config.yaml
n_layer: 10
d_model: 64
n_head: 2
n_kv_head: 2
head_dim: 32
d_mlp: 192
vocab_size: 8192
activation: "swiglu"
norm: "rmsnorm"
norm_place: "peri"
norm_eps: 1e-05
positions: "rope"
rope_base: 10000.0
rope_fraction: 1.0
qk_norm: false
attn_scale: 0.177
bias: "all"
tie_embeddings: true
parallel_block: false
extras: ["capped logits"]
init: "uniform"
init_std_qkv: 0.0523
init_std_o: 0.0117
init_std_up: 0.0523
init_std_down: 0.00675
optimizer: "muon_variant"
lr: 0.00469
lr_mult_o: 3.0
lr_mult_down: 0.7
beta1: 0.95
lr_head: 0.00741
warmup_steps: 200
schedule: "wsd"
decay_fraction: 0.715
decay_shape: "pow"
final_lr_fraction: 0.02
batch_tokens: [8192, 16384, 32768]
seq_len: 512
doc_mask: true
train_tokens: 82120000
steps: 5119
dataset: "wikipedia_en"
Each number is 128 + 32 x the weight over its row's rms, rounded and kept within 0 to 255. Layers, rows and columns count from 0. The size above them is the row's rms in percent of the matrix's.

# layer 3 MLP gate, 192x64, rms 0.304, rows 0-104, columns 0-63
size [ 94  87 107  97  96  96 101 102  78  93 105 100 106 108 110 105  93  99 105 103 102 115 106 107 104  90  94  99  87  99 101  96 107  96 100 101 104  94  90  95  95  97 104 106  96 109 114 100  93 101  89  99  98 104  99  99  99 111 108  97 100  89 102 102  94  99  99  99  96  96 102 105  91 103  84 105  95  89 101  99  96  98  99 100 102  99  99  97 111 102  99  93  96 103  95  94  98 104 115 112 107  92 109 102 106]
[[ 85 109 139 114  60 200 144 186 140 104 137 139  62 118 175 102 148 154 116  96 143 197 112 137 141 132 125 163  95 140  88  71 144 135 132 135  93  99 100  85 142 102  79 110 117  76 133 129  93 147 152  92 125 165 164 160  89 140 115  74 143 140  92 159]
 [149 220 118  98 139 113 143 152 118  92  85  97 146 145 152 121 128 125 104 163 148  88 185 166 146 134 135 149 133 216 105  94  90  96 117  93  69 113 123 169 103 120 108 115 114 122 159 128  87 100 152 160  91 177 140  96  87  56 105 132 131 170 134 104]
 [ 91 127  58 125 120 165 166 138 121  76 120 164  80  43 140 161 136 155 121 100 131  94 176 127 136 156 106  84 157 173  98  59 120 136 119 161 100 112 108  85 142 152 185 115 113 140 129 100 175  93 147 109 177 136  97 119  84  82 113 132 117  79 117 141]
 [ 87  78 137 158 174 126 109 188 126 130 155 147 132 107 108 110  94  91 176 104 140 125 183 161 168  61 158 107 119 111 133 121 162  48 135 157 140 134 131 102 107 133 150 125 129 106  98 164 124  98  80 100  70 154 131 146 190 178 186 141 123 134  89 168]
 [159 154  94  80  57 107 124 129 114 100 160 138 127 127 111 120 114 121 166  75 159 172 128 125 129 191  97 167 114  90 181 143 151 176  69 105  98  64 108 124 156  92 139 107  99  82 127  99 147  87 133 152 152  84 162 112 157  81  89 142 135 113  70 109]
 [146 153 128 124 136 177 165 105  69 133 141 144 161 149 100  84 194 128  97 157 107 143 151 113  93  81  77  86 140 119 118 127 131 132 123  78 156 177  78  72 161  69 134  73 166 102  97 120 170 117 142 138 129 120 114 138 217 144  96  99 121 165 117 143]
 [126 134 165 102 138  69 108 126 166 149 105 105 101 112 124 113 105 117 103 119 198 120  95 117 158  96 134 162  91  71 152 144  98  75 184 125  86 111 109 141  88 153 110 160  60 155 194  98 111 147 134  91 129 183 170 131  93 100 130 108 179  66 135 132]
 [118 147 122 155 133 127  99  78 138 136 127 142 136 139 156  98 142 195 129 108  95  90 133 159  88 181 190 135 155  72 108  83 173 108 126 137 141 133 106 136  95 114 128 150 173 143 176  53 131 118 121 129  53 174  89  99 134  68 128 182 158 107  83 114]
 [122 122 156  99  81 120 162  97 143 129 147 167 130 114  45 174  96  68 177 137 116 116 139 104 179 115 140 106 184 180 103 156 132 127 116 113  48 108 166 112 160 196 142 161 102 145 102 133 148 137 118 103 158 127 130 153 153 161  94  91  89 137 180 103]
 [122  80  93  94 146 163  83 219 147 128  75 193 150 163 151 154 137 157 161 125 109 137 149 130 132  74 105 119 109  95 128 146 150  75 125 143 108 140 148  78 131 161 172 129 122 150 174  79  71 138 133 175 110 101 123 100 156  90 128 150 108 182 106  91]
 [139 148  83 150 131 156 189 127 127 117  85 130 131 122 165 162 138  55 145 134 137 105 160  91 106 147 136 126 177 132 134 167 177 110 146 208  67 160 133 149 118 127 104 108 182 155  90 105 155  79 117 172 147 175 129 102 103 104 111 174 186 179 117 109]
 [102 154 126 137 127 177 107 139  88 136 136 236 127 118 163  94 152 150 108 108 137 104 148 136 136 163 205 173 127 129 125 157 148 103 166 129 119 115  97 128 149 163 120 121 139 152 188  93  67  87  89  87 144 124  91  81 120 133 155 146 179 129  61 154]
 [147 224 107  86 160 163 164 105 176 138 123 147 120 151  64 102  66 162  96 167 182 119 132 153  95 131 108 165 135 103 150 132 109 128 140 143 118 118  94 141 151  91  88 112 175 173  75 136 106 107 130 180 153 157 157 151  95 135  81 154 151 122 168 108]
 [105 135 110  75  96 160 129  60 140  96 143 108 133 124 103 155 181 158 199 141 113 162 128  90 163 131  51 149 118 119 105 145 184 103 118 146 119 106 104  91  90  99 128 136 171 167  68 118 110 113  77 184 116  97  87 176 112 147 127 171 151 148 155 131]
 [106 134  92 146 111 138 122 152 147  87  89 132 174 136 135 121 163 146 137 134 134 112 177 179  79  76 160  99 126 105  73 154  97 164 143 121 177  90 101  78 133 108 142 111  92 111 165 112 169  57 143  57 177 113 109 100 105 118 166  72 154 133 138  74]
 [184 114 122  74 160 119 127 148 169 134  87 169 127 140 139 105 147 178  72  97 100 123 175 151 146 136 110  75 134 135 172 127  97 104  82 110 180  95  67 113 112 116 157 174  71 150  85 158  66 120  80 108 169 123 172 127 142 143 116  90 129 127 167 112]
 [102 110 117 112 143 134 139 103 101 130 130 153 128 114 119  84 184 146 184 150 160 105 153 101 184 110 174  72 108 176 122 126 130 102 146 165  57 172 191 158 126 102 203 182 111 128 138 133 119 124 152 138  79 163 142  89 154  94  91 124 186 126 137  87]
 [103 145 132  77 122 106 110 120  96 138 116 138 160 114 171 110 145 217 135 125  44 126 105  72 105 177 106 116 130 142 125 126 158 126 111 148 121 102 146  43 137 179  85 135 127 167 136 140 161 102 111 167 134 203 132 166 162  74 109 124 136 123 108  84]
 [173 148 173 155 141 130 154  80 118  93 191 108 104 121 126 132 136 132 178 122 160 153 110  38  47 155 162 117  97 106 154  59 186 115 123 130 112 141 163 135 109 108 118 137 145  98 162  93 104 154 147 162  85 119  97  85 136 174 102  93 151 100 138 142]
 [157 138  76  62 125 148 110 183 142 127  96 174 166  78 149  97 127  81 121 143 118 172 116 110  42  89 122 119 118 177  84 143 139 147 156 186 171 138 116 157 189  79 108 107  94 121 141 122  97  73 110 129 169 134 119 141 100 120  81 115 111 144 123 147]
 [126 158 140  83  81 105 146 127 153 119 118  44 119  87 181  66 123 132 119 105 170  84  99 152 102 147 172 113  74  67 102 117 139  79 118 180 157 175 131 119 129 153 123  85 113 136 167 121 116 141 104 170 122 155 157 129 122 105  80 115 125 171 125  59]
 [102 163 161 121  91 147 137 144 132 178 105 142 161  86 171 120 109 135  72 110 163 125 183 171 105 168 149 101 139 163  97 153 138 118 148 164 128 143 140 112 103 103 121  83 175 125 184 108 160  54  84 132  92 154 181 220 156 110 104 158 145 118 133 133]
 [131 143 111 126 207 134 111 149 124  83 142 129 154 110  71 107 127  73 149  34 132 138 156  96 100  99 150 149 195 125 118 166  88 132 141 107 101 100 152 119 112 162 150 110  81 112 138  98 131 210 112 139  98 148 125 102 139 146  69  86 114  73 114 131]
 [102 177  86 144 131 161 128 143 141  95 123 208  68 116 101 141  97 124 103 104 109 142 185 164 159 120 152 167 119 163 121 140 109 114 122 127 136 143  74 126 144 186  86 124 126  93 122  79  99 107  54 127 201 144 137 104 107  69 129 126 122 165 141  70]
 [133 112 125  64 141 133  85 109 125 178 123 107 111 109 113 100  92 100  63 106  95 171 153 150 107 110 116 143 181 191 124 168 115 121 180  96  98  75 143  97 119  89  79  78 170 108 132  98 140 130  67 108 119 112 165  87 127  55 116 122 140  86 114 124]
 [109 188 136 139 166  80 145 150 132  96 152  94 112 152 157  98 168 155 210 131 144 148 123  98 127 144 117 152 162 128  84 141 175 118 172 162 135  79 161  92 113 179 130 108  87  83  94 139 108 119 145 149 143 137 132  45 144 137 111  62 172 137 111  80]
 [ 75 138 122  78  96 149 168 104 106  88 105 138 121  78 144 111 114 199  96 103 126 137 122  96 110 141  61 154 121 121  70 130 118 165 194  94 135 136 131 107  94  84 132 130 105 118 143 168 131 115 170 161 139 179  99 157  73 166  92 135 166 102  60 104]
 [141  86 134 165 176 161  63 122 171  98 143 136 106 161  98 145  88 112 132 136 137 141 135 197 125 183 184 124 186 102 159 116 162 113 136  97  83 112 117 192 135 138 173 100  96 105 120 134  54 117  81 169 131 124 104 150 143 117 164 118 120 103 185 100]
 [ 95 132 122 112 140  98 100 131 136 106 137  95 105 132 110 138 144 184 116 154 165 107 116 167 136 179 184 160 146 150 117 145 153 132 116 110  96 106 135  89  47 103 114  66 144  83 191 131  70  70 163 140 153 177  86 188  91  98 153 104 143 109 123  86]
 [128 141 100 110 145 118 165  78 149 184  93 134  85  82  78  95  76 150 185 155  71 120 129 141 120 152 140 133 120 141 161 112 161 121 134 126 107 134 143 138 172 145 177 110  57 184 138 159 183  93 100 145  58 143 130 126 179 155  79 111 108 123 168 137]
 [116  81  85 103  77  99 111 120 159 169 123 151 123 123 129 125 120 163 112 132 187  79 201 172 150 139 110 140 135 143 163 120 164 148 105 138 143  97  85 110 184  95 159 143  97 115 122 107  76 119 111 160 135 102  86 127 166 127 144 148 217  94 158 201]
 [159 133 163 150 109  68  52 117  63  77 104 163 157 108 146 122 124 167 185  98 122 139 121 104 159 138 150  99  96  81 174 113 148 119 130 138 135  89 164 172 171 118 117 157  95 119 143  71 149  90 122 143  91 101 101 165 180 153 158 144 172 129  87 156]
 [144 140 145  97 126 105 177 123  87 120 141 152 117 100  84 104  95 147 105  57 149  45 141  71 128 151 135 121 161 159 116 106 154 148 143 142  99 112 151 179 167  93 135  98 102 123 214 129 160 125  44  83 140 133 134 150 126  88 150 183 109 136 134 143]
 [ 89  58 140 111 141 141  71 144 167 145  52 131 145  98  70 147 125 144 153 132  83 120 140 136 121  96 145 104  93  95  47 170 113  57 162 180 133 131 121  96 104 132 104 180 146 176 144 135 133 141 138  77  71 143  96 127 154 126 122 114 119 106 125 151]
 [127 146 158 144  88 108  53 131 169 133  91 133 149 152 109 143 126 190 162 179 127 145 149 165 194 117  81 116 135 125 125 199  99  46 129 110 117 124  92  72 131 141 181 164 134 136 153 138 142 102 108 150 120 143 103 124 153 126  90 119 179 124  67  87]
 [110 130  66 132 111 133 127 159 154  85  96 154 121 153 183  89 137 182  81 139 100  62 161 118 187 164 157  92 107 174 153 127 113 154 182 112 141  96 145  94 193 123 114 158 155  86 126  96  83 102 160 108 141 161 120 109  65 137  92 119 164 116 130 109]
 [121 193  94 136 142 115 130 117  38 180 115 145  88 108 127 170 128 107 138 174 105  95 183 145 192 146 135  78 123 126  91 105 170 144 140 146  98 187 149 114 161 126 171 139 116 105 136  98 113 105 137 162 138 161 109 140  66  95 106 131  50 152 116 136]
 [123 137 142 106 125 138 153 112 123 126 136 148  55 158 119  98 114 208 169 110 166  93  76 145 173 168 150  99 177 110 167 108 129  73 154 123 105 172 111 192 158  90 156 141  81 155  51 125 111 129  99 189 150 141 131  88 118 125 119 151 161 108 121 115]
 [127 102 142 159 136 122 116 130 118 140 131 172 131 119 103 100 131  66 162 103 186 156 186 141 104 144 152 121 129 155 109 159  79  98 178 120  61  95 161 164 105 121 161  66  40 183 125 165  86 130 154 177 106 133 147 144 112 122 118  90 145 153 184 129]
 [176 157 154  73 104 100 126 116 195 123 102 121 120 160 131 111 154 137 180 132 119  84  67 125 201 130 155 115 152 132 112 108 147 101 130 142 132 100 209 114 118  66 105 218 146 141 137 118 135 100 123  68 128 162 115 145 121 115 150 146 148 172 132  79]
 [143 109 146  57 176 160  77 160 124 117 103 134 127 154 119  88 167 168  89 166 120 110 149 178 109 111 178  99 120 100 131 136 168  85 128 156  55 140 161 162 148  92 141 122 152 154 194 148 108 141 116  96 144  66  61 111  76 138 120 150 140 148 143 149]
 [124 182 195 156 110 174 162  83 146 147 101 110 106 106  97  99 113 133 155 103 130 176 173 173 115 143 147 194 121 136 124 165 133 145 166 109 101 108 142  88  81 109 101 167 154 137  84  74  93 152 129 132 145 138 154 181 109 146 156 121 151 167 209  89]
 [127 141 158  87 118 184 173 111 136 124  55 149  65 139 160 137 149  91 123 175  52 124 125 116 119  80 117 108 147 113 152 102 115  85 119 178 153 131 131 123 136 134 155 180 150 167 103 177 117  79 157 138  61 179 111 162  81 131 125 131 163 113  86 114]
 [153  84 167 149 150  82 123 171 187  70 125  82 120 105 157 101 126 165 146  71 105 170 125 136 144  79 139  88  58 116 118  79 139 172 162 171 161 150 184  88 188 119 113 119  99 155 110 148 158 139 145  69 133 118 116 117 174 121 116 120 123 107 121 114]
 [118  60 163 101 123 142  99 123 139  97 139 179 156 164 131 103 190 221 122  81 142 157 138 177 118  85 156 147 115 138 129  69  92 148 154 128 146 106 130 163 155  79 181 123 155  81 131  93 124 104  92 129 103  63  79 151 110 131 121 125 100 113 129 102]
 [119 100 115 149 140 170 126 161 145 134 118 192 144 104 112 107 121 105  66 139 120 170 128 107 138 160 130 120  93 113 122 177 140  73 103  93 161 156 143 148 142  93  96  83 112  74 162 132 132  82  99  38  51 152  88 139 190 139 137  84 148 134  93 129]
 [182  77 138  88 185 152 136 104 158 164 122 125  76 147 109 162 139 142 150  99 135 147  83 127  73  61 120 124 155 135 148 124 131 146  89 106 140 185 118  72  63 116 128 105  88 148 139 109 136 116 107 183 104 198 115  74 151 163 174 117 142 151 141 104]
 [118 111 149 130 131 176 147  82 165 149 154 153 122 139 140 145  97 118  65 105 106 174 107  70 168  91 121  82 137 115  90 124 139 184 201  81 155 165  83 130 142 168 143 116  81  90 170 134 107 124 180 161  69 121 168 124 155 180 133 122 148 122 108  94]
 [ 98 126 148  50  95 199  93  86 130  96 112 130 121 183  85 173 136 154 135 124 160 143 126 129 181  53 131  85 149 110  96 148  96  93 134 123 119 117 134 109 168 155 148  96  95 102 112 182  97 191 135 128 115 125 124 168 116  94 138 123 139 152 144 201]
 [132 113  71 162 171 126 113 128 155 124 117 128  90  70  64  90 124 102 178 141 116 149 107  62 153 126 189  74 152 177 130 100 150 137 109 145 164  76  75 143 156 154 142 111 149 161 134 155 156 113 176 119 131 139 152 105 132  89  79  79 164 115  87  92]
 [118 141 142 116  69 194 199 162  75 104  86 138 132 131 112 121 144 152 217  69 122 163 149 132 133 124  89 159  84 155 108 111 136 112 122 168  95 103 128 135 147 139 141 129 153 111 133 152 216 174 146  78  95 118 118 142  84 117 160 135 136 105 101  95]
 [ 93 135 133 162 136 138  88 128 127 166 121 144 169 135 107  48 156  95 133 128 137 147 132 100 141 137 141 125 162 112 135 197 149 141  65 164 179 157 140  72 172 100 115 130 132 157 153 178 143  97  67 125 148 191 136 146 187 168 159 100 106  75  86 128]
 [101 168 189 133  93 165 113 150  95  90  98 188 135 106  95 115  86 160 104 129 165  86 150 172 170 133  53 126 123 136 153 111 138 150 140  99 141  97  45  62 134 146  77 128 114 124 138 148 136 134 113 137 141 152 170 160 156 135  84 117 131  73  78 132]
 [122  73 129  99 135  96 154 168 188 101  99 170  99 114 172  99 120 116 107 128 132  92 149 111 180  96 188 121 114  65 187 112 192 141 149 132 162 132 117  96 104  91 147 138 157 111 155 117 113  99  70 114 164 114 138 136 123  90 204 107  92 158 138  85]
 [102  87 134 188 138 137  59 179 157 127 112 128 140 108 135 112 171 135 125 129  60 165 143  84 135 125  79 154 160  98 168 104 113 131 108  89 108 101  99 121 184 119 174 108 122 159 172 159 138 121 101 189  75 103 144 105 129 165  73  63 109 110 151 142]
 [ 99  96 111 147 143 117 136 163 120  85 165 121  91 166  89 126  67 168 125 162 113 172 155 150 156 191 109 142  93  61 114 116 172  71 157 146 130  81  39 113 129 131 115 160 121 143 116 132 112  72  69 154 188 134 146 100 103 108 134 122 125 131 147 120]
 [ 75 117 123 170 144 158 115 126 174 116 180 127  82  70 121 118  90 127 125  87 116 105 145 118 117  97 136 113 141 170 162 166  75 133 154  96 178 108 188  48  97 131 173 117  92  84 162 104 145 176 107 142 165  97 109 113 158 117  53 125 112 136 120 135]
 [ 99  87 122 170 114 108  84 118 134  76 116 159  93 100 111  84  97 127 131  62 110 179 149 129 151 134 160 121 140 143 133 137 190 118 128 120 116 178 174 171 161 134 121 143 108 185 157 154 198 112  86  85 107 120 191 166 118  70  83 152 121 159 108 149]
 [151 154  96 103 129 130 107 113  95 133 150 122  31  84 158 158  93 140 134 165 159 160 123 186 123 142 207 144 135 109 133  24 148 138 118 107 141 122 129 110 115 109 151 175  96 168 113 171 147  97 118 138  78 151 136 129 119 128 154 150 188 124  98  96]
 [ 71 116  93  77 135 142 136  93 134  73 144 137  88 179 136  85  95 158 123 170 126 136 137  68  90 134 209  92 132 179 108 122 139 141  99 119 155 161 185 116  97  71 126 148  57 137 117  86 139 112 118 165 107 157 147 115  99 134 129 144 130  69 162 119]
 [111 122  96 113  92 126 133 133 113 129  77 133 131  40 116 101 139 159  98 133 144 101 122 128  73 127 190 125 133 103 130 147 131 150  53 150 188 102 137 135  90 129 201  51 113 118 162 101 162 137 135 119 147 100 131  91 111 178  58  94 110  90 141 129]
 [163  66 196 129 118  69 160 186 117  84 138 152 113 147 129 112 198 141 132 157 117 133  83 109 142 109 134 111 159 148 120  99 162  83 184 190 143 115 157 110 160  59 116 176 101 112 113 120 143 183 126 169 161 110  87 107  88 120 131 151 117 134 148 143]
 [116 129 157 136  89  74 117 190  71 163  58 135 121  77 146 136 132 175 105 128 168 124 108  73 154  85 111 116  96 155 108  95 121 133 176 141 109  96 171 169 107  56 138  93  92 104 151 130  87 136 108 169 157 179 110 109 145 131 155 137 139  76 104 121]
 [ 99 115 119  81 152  73  97 141 137  92 172 125 150  58  91 111 125 129 104 123 143 166  94 188  71 116 153 140 143 108 148 128  89 165 191 137 136 179 194 137 181 136  98 138 119 120 118 156  68 204 156 143 128 107 112  91 156 111 137 125 104 125  88 145]
 [136 113 159 144 118 165  77 122 113 108 153 139  93 153 163 104 143 131  75 145 134 135 141  84 141 133 117  87  89 164 146 155 168 139 135  83  82  96 107 176 164 145 138 144  47 118 105 165  69 118 184 169 160  88 161 189 108  71 151 110 124 161 161 151]
 [114 184 133 110 184 126 151  93 123 104 147 127 126 131 113 104 102  92 135 159  91 135 112 160 140 172 119  99  99 145 105  81 134 130 169  54 133 100  90 144 131 165 183 188  79  93 177  92 105 167 189 115 137 156 102  78 114  85 128  88 147 107 155 175]
 [ 87 104 145  71 184 177 131 102 127 124 115  84 121 139 110 119 116 143 125  59 108 166 136 158 163 126 162 108 166  94 117 143 157 150 158 169  81 152 146 144  65 124 146  97 143 104 163 167 130 124 118 156  89 168 141 193 169 101 131 110  76  54 157 161]
 [137 134  68 165 130 101 103  72  87 108 131 113 113 144 104 127 116  57  97 127 140 196 160 102 104 119 141 145 165 132 148 122 160  88 191 126 163 122  84 141 144 121 108  71 163 136 125 143 130 121 121 202 137 128 146 190  95 127  54 111 124  67 104 103]
 [137 106  99 170 118 128 127 157 191  91  84 132 157 104 120 114  82  96 171 147  74 102 159 114 110 105 170 153 127 143 138 144 202 146 110  60 122 168 137 194 159 124 143  97 107 141 123  73 180  95 108  99 165 164 117  96 147 102  93 121 109 103 152 185]
 [170 120 104 115  78 151 119 120 189 141  93 115 116 100  82 125 195 128 100 192 102 163 153 107  91 129 171 164 129  81 109 120  58 198  97  99 137 118 114  94 137 105 140 145  84 104  79 154 100 120  66 121 123  92 132 161 157 162 123 167  88 136 138 127]
 [134 132 113 159 122  74 147  93 150 123 149 165  90  91 151  96  60 155 184 103 120 155 163 121 179 165 178 124  73 102 176 104 200 196 111 132  76 125 153 150 168  55 133 139 143 146 131 132 139 134 119 124 122 136  91 127 147 148 139 129 153 112 144  69]
 [146 128 161 121 148 136 193 222 150 110 163 127 158  84  87 162 129 111 149 105 130 152 171  77 151 115 109  91 121 140 172  94 172 151 156  78 174 165 138 199 107 182 136 118 104 149 121  92  68 158 133 131 129  74 134 110 109 123 134 104 114 141 156 152]
 [147 146 110 117 132  92  88  86 113  86 121  98  92 123 117  85 136 176 119 106  82  80  99 151 136 187 133 128 145  54 121 135 110 141 152 174 121 121 158 123  99  75 145 196 206 135 102 108 133 119 154 113  84 133 102 136 146  40  90  93 144 117 146 112]
 [ 98 118 117  81  96 110  72 125 120 115 102 126 100 146 105 133  76 135 127 127 141  95 166 128 154  79 115 114 140 145  61 161 183  43 132 158 116  75 158  67 132 193 100  88 146 136 152  86 121  79 186 150 129 179 152 122 136  98 124 115 141 100 133 150]
 [129 181 154 152  89 132 136 153 138  92 211 104 144 172 122 162 112 136 140 141 153 124 137 123 118  85  95 122 120 159  88 105 190 124 152 102  73 148 119 111 116 171  91  86 199  80 174 122 190 167 123 140  90 144 119  74 152 155 123 164 180 125 145 122]
 [136 152 147 186 102  61  83  94 142 124  97 105 180 132  95 161  89 133 127 152  84  99 149 133 112  88 173 127 183 131 125 125 117 123 125 139 140 167  81  93 148  86 108 110 155  65 148 121 114 149 129 176 160 204 178  97 132 157 146 126  83 177 111  91]
 [126 103  71 182 116 111 192  98  64 139 106  84 169 129 119 136 181 153 110 125  83 148 150 157 101 122 154  86 118 125 154  93  53 112 144 130  84 132  65 103 132 101 132 149 152 132 181 122  99  86 179 135 125 132 102  78 142 122 129  68 165 101 119 144]
 [ 58 150 143  90 171 172 177  98 151 159 114 125 131 126 174  68 102 193 194 121 119  63 139 147  95  75  90 111 153 185 147 105 113 134 118  54 111 127 172 120 136 123 128  96 160 174 123 134 163  81 113 127 123 110 130 106 124 141 135  94 109 126 119 148]
 [173 143 128 102 165 124  95 116  82 109  70 168 137 130 133 127 206 165 106 123 113 150 132  96 104 141 180  74 141 133  86  78 139 170 137  73 138 136 136 123 142 104 141  41 133 127 100  49 178 130 127 149 128 135 118 130  71 109  82 148 134 153 156 144]
 [125  86  93 134 100 134 144 139 125 143 147 163 119  48  82 145 142 174 147  83 126 136 169  48 105 107 159 153 122  83  62 150 109 138 152  88 158  89 179  89  98 179 132  52 128 147 152 131 115 117 115 145 100 142  95 123 125 136 103  80 157  84 136 141]
 [134  83 119 174 136 182  78 100 111 134  84 139 152  46  82 135 173 156 163 130 135 129 152 149  97 121 127 109 213  88 121 128 122 147  95 121 144 106 108 112 117 106 105 112 146 131 163  85  88 172 166  46 144  94 142 169 130 124 124 136 105  80  83 132]
 [134 121  88  92 172 173 105 127 123  86 131 182 184 121 108 152 181 144 101 152 116  89 141 101 156 113 161 112 141  96 125 168 109 159 116 117 110 132 112 136 122 185 107 137 117 103 132  90  89  85  92 164  96 113 143 118  94  84 128  67  68  28 126  99]
 [ 83 145 168 158 149 131 158 131 131 130 196 131 101 145  90  97 123  88 192  79 118 120 138 103 145 142 130 141  89 165 170 164 118 162 169 125  83 208 152  63 128 128 127 119 136 141 158 178 128  87 119  90 158 143  97 136  88 168 138 131 130  53  93 135]
 [114 174 134 154 185 197 115 116 109 144 106 128 109 218 135  81 120  96 157 129 108 174 113 118 153 102 140 104 171 139 143  77 176 154 137 127 151 136 157 123 131 119 167 165 153 106 119 151 118 204 142 139  77  99 140  52 120  93 146 155 162  80 129 108]
 [179 122 138  98  88 182 119 127  62 127 172 110 148 133  85 108 145 119 191 102 137 140 112 105 123 141 130 172 103 116 188 132 171  88  94 157  81 138 173 145 139 145  84 140 119 112 146 124 169  94  71 190 170 148 138 174 173 140 117 131 193  96 124 104]
 [144  72 107 105 165  86 124  89 186 133  91 143 138 155  97 128 118 153 112  98 124  75 149 141 103 124  79  84 163 112 145 128 186  97  65 180 147 180 147 165 165  84 146 108 133 135 136 130 102  98  87  84  92 136 173 157 159 122 162 119 185  86 160 143]
 [101 149  81 148 128 159  97 161 164  74 136  56  88 128  90 115 161  97 139 133 110  93 140  99 174 109 151 197 148 174  85 206 124  99 107 157 152 163 135  54 150 119 121  96  99  86 150 114 122 145 163  96 127  86 149 126 117 107 148 104 134 142  87 111]
 [100 112 166 103 154 158 109 144 154  97 149 157 108 185 132  70  72 107 100 128 108 146  70 108 174 108 150  91  96 158 154 167 141 133  77  88 114 141 170 121 108 151 183 161 152 125 177 178 114 150  92 159  83 145 133 115 136 105 125 137 180 144  47 118]
 [103 127  76 163 111 198 137 152 127 115 135 104 148  95 124 183  99 143 115 123 114 119 167 111  92 110 144 164 136  80  89 140  88 107 165  86 111 112  73  92 169 110  64  88 174 142 202  97 161 143 164 104 133 112 191 109  84  96 114  93 135 141 154 129]
 [122 133 183 154 116 111 140 135 145 127 148 124 155  37 114  65  86 137 152 102 117 125 191  84 113 141  91 162 144 200 119 157 144 130 140  64 118 158  84  85 201 123 129 169 100 122 138 141 115 136 133  77 167 149 155 129 115 149 133  83 128 168  90 146]
 [ 77  57 135 119 122 103 115  76 123 166  99 151 155 140 120  93 118 179 134 122 161 163 124 145 137 118  61  84 144 102  97 143 123 165 173 172 125 141  96 174 138  50 121 130 123 115  60  67 170 115  71 118 151 119  90  94 145  87 140 131 132 111 122 107]
 [142 129  92 100  84 131 123 193  91 138  97 105  69  78 145 114  51 142 115 107 105 150 153  93 133 166 147 145 143 170 147 132 166 149 124 134  84 121 110 125 108  98 151 132 115  68 147  97 178 111 103 148 143  91 151 169 185 120 125 166 227 125 123 117]
 [ 57 158 142 140 188 147  89 170 174 140 138  75 153 140 109 170 144 132 131 129  99 183 111  62 112 138  93  83 107 143 116  58 126  87  74 112  96 131 155  96 135 118 111 143 153 133 124 150 140 123  92 106 100 128 139 100 117 152  99  50 159  94  73 119]
 [109 197 130 152 137 102 115 163 144 203 168 112 156 126 184 101  86  99 154 181 136 154 132 110  90 111 142 177 109 210 109 143 172 158 132 145 139 143 109  92  92  96 146 124 198  84 158 169 121 100 147 159  89 115 154 126  97 137 153 158 156 153 148 137]
 [161 127 150  98  75  72 100  58 171 130 184 135 154  95 114 175 129 190 109 155 151 168 146 126 179 174 102  99 110 127 137 109 186  93  98 147 138 141 148  99 160 145 135 175 154 124  91 118 102  93 143 204 146 129 153 137  99  98 111 118 157  89  92 149]
 [104 148 141  96  71 136  70 114 117  78 162  81 142  89 187  94 141 117 124 163 171 122 147 119 138 194 170 129 136 157 145 115 127 160 161  88 112  91 143 110  85 151  58  96 153 108 116  94 159  72 138 157 108 151  73 154 118 107 129 105 151 181 163 100]
 [ 66 171  82 101 108 110  99 196 175 177  81 106 132 112 167 117  99 106 162 142 114 129 151 155 205 152 153 146 145 135 117 118 162 111 114 153 120 130 102 109 143 210 161 127 133 114 125 143  86 111  62 132  87  96 147 116 142 141  75  99 170 150 169 127]
 [154  95 183 111  76 169 118  83  81 106 182  82 121 133 173 104 117 146 134 153 110 113 153 139 105  70 148 141 157 130 124 139 121 121  98  82 182 179 109 114 192 103  91 108 105 107 101  92  46 187 118 125 174 128 141 131 107 160 138 140  77 134 125 129]
 [ 69 102 135  94 137 146 119 201 108 209 134  51 189 118 172 100 100 110  91 155 130 158 159 163 100 146 141 107 101 148 133 134 147  98 176  83 179 196 153 117 166 103 114 116 100 133 122 149 146 133 139 139  86 101 134 134 137  98 153 126  91 129 160 164]
 [134 132 175  95 156 120 120 125  93 149 166  72  72 154 146  63  56 169 147 189 139 121  69 179 115 175 139 117 162 176 146 157 122 155  84 158 137 150 122 124 155 125  92 132 108  83 135  70  95 126 154 168  97 145 132 120 135 170 107 171 155 136 133 150]
 [108 154  95 108 188 123 145 101 131 129 104  54  85  75 138  62 129 146 162 179 121 118 133 114  77 183 115 131 115  78 143 123 140 119  97 125 167 153 163 104  80  76 115 157  88 121  80  68 146 153 117  89 113 122 119 128 132 101 139  58 118 142 146 169]
 [108 105 152 155 131 132 135 162  98 137 109  68 127  64 138 125 139 172 153 148 135 132 148  78 202 182 146 189 165 160 161 146 192 119  94 114 141 182 106 176 159 108  95 115  98 116 170 116  85  61 109 116 119 110 110 103 100 164 120 125  96 125  87 151]
 [125 181  53 154  95 163 120 144 120 106 119 124 110 150 170 135 129 176 125  76 159 193 117 121 101 102 113 130  80 135 171 136 112 117 162 125  98 175  97 173 139  90 139 143 145 140  97 111 110 145  81 121 166 151 173 110 186 140 202  76 100  94 173 140]
 [143 128 140 111 150 121  92 167 175 117 152 181 106 145 142 163 159 114 150 159 141 144 104  84 153 122 105 125  49  71 176 125 147 120  71 131  47 108 160 132 152 106 146 180 144 161 133 147 129 133 118 137 141 170 154  77 185 100 135 112 152  51  95 142]
 [ 76 175 105 139 158 118 176 230 122 125  86 113 138 143 129 144 168 118 131 171 135  95 100 138 109 146 116 122 177 156 101 116 121 156  92 144 114 142 156  95 183  97 156  68 147  40 136 113 141  70 112 109 159 114 160 146 143 119 121 130 105  88 119 178]]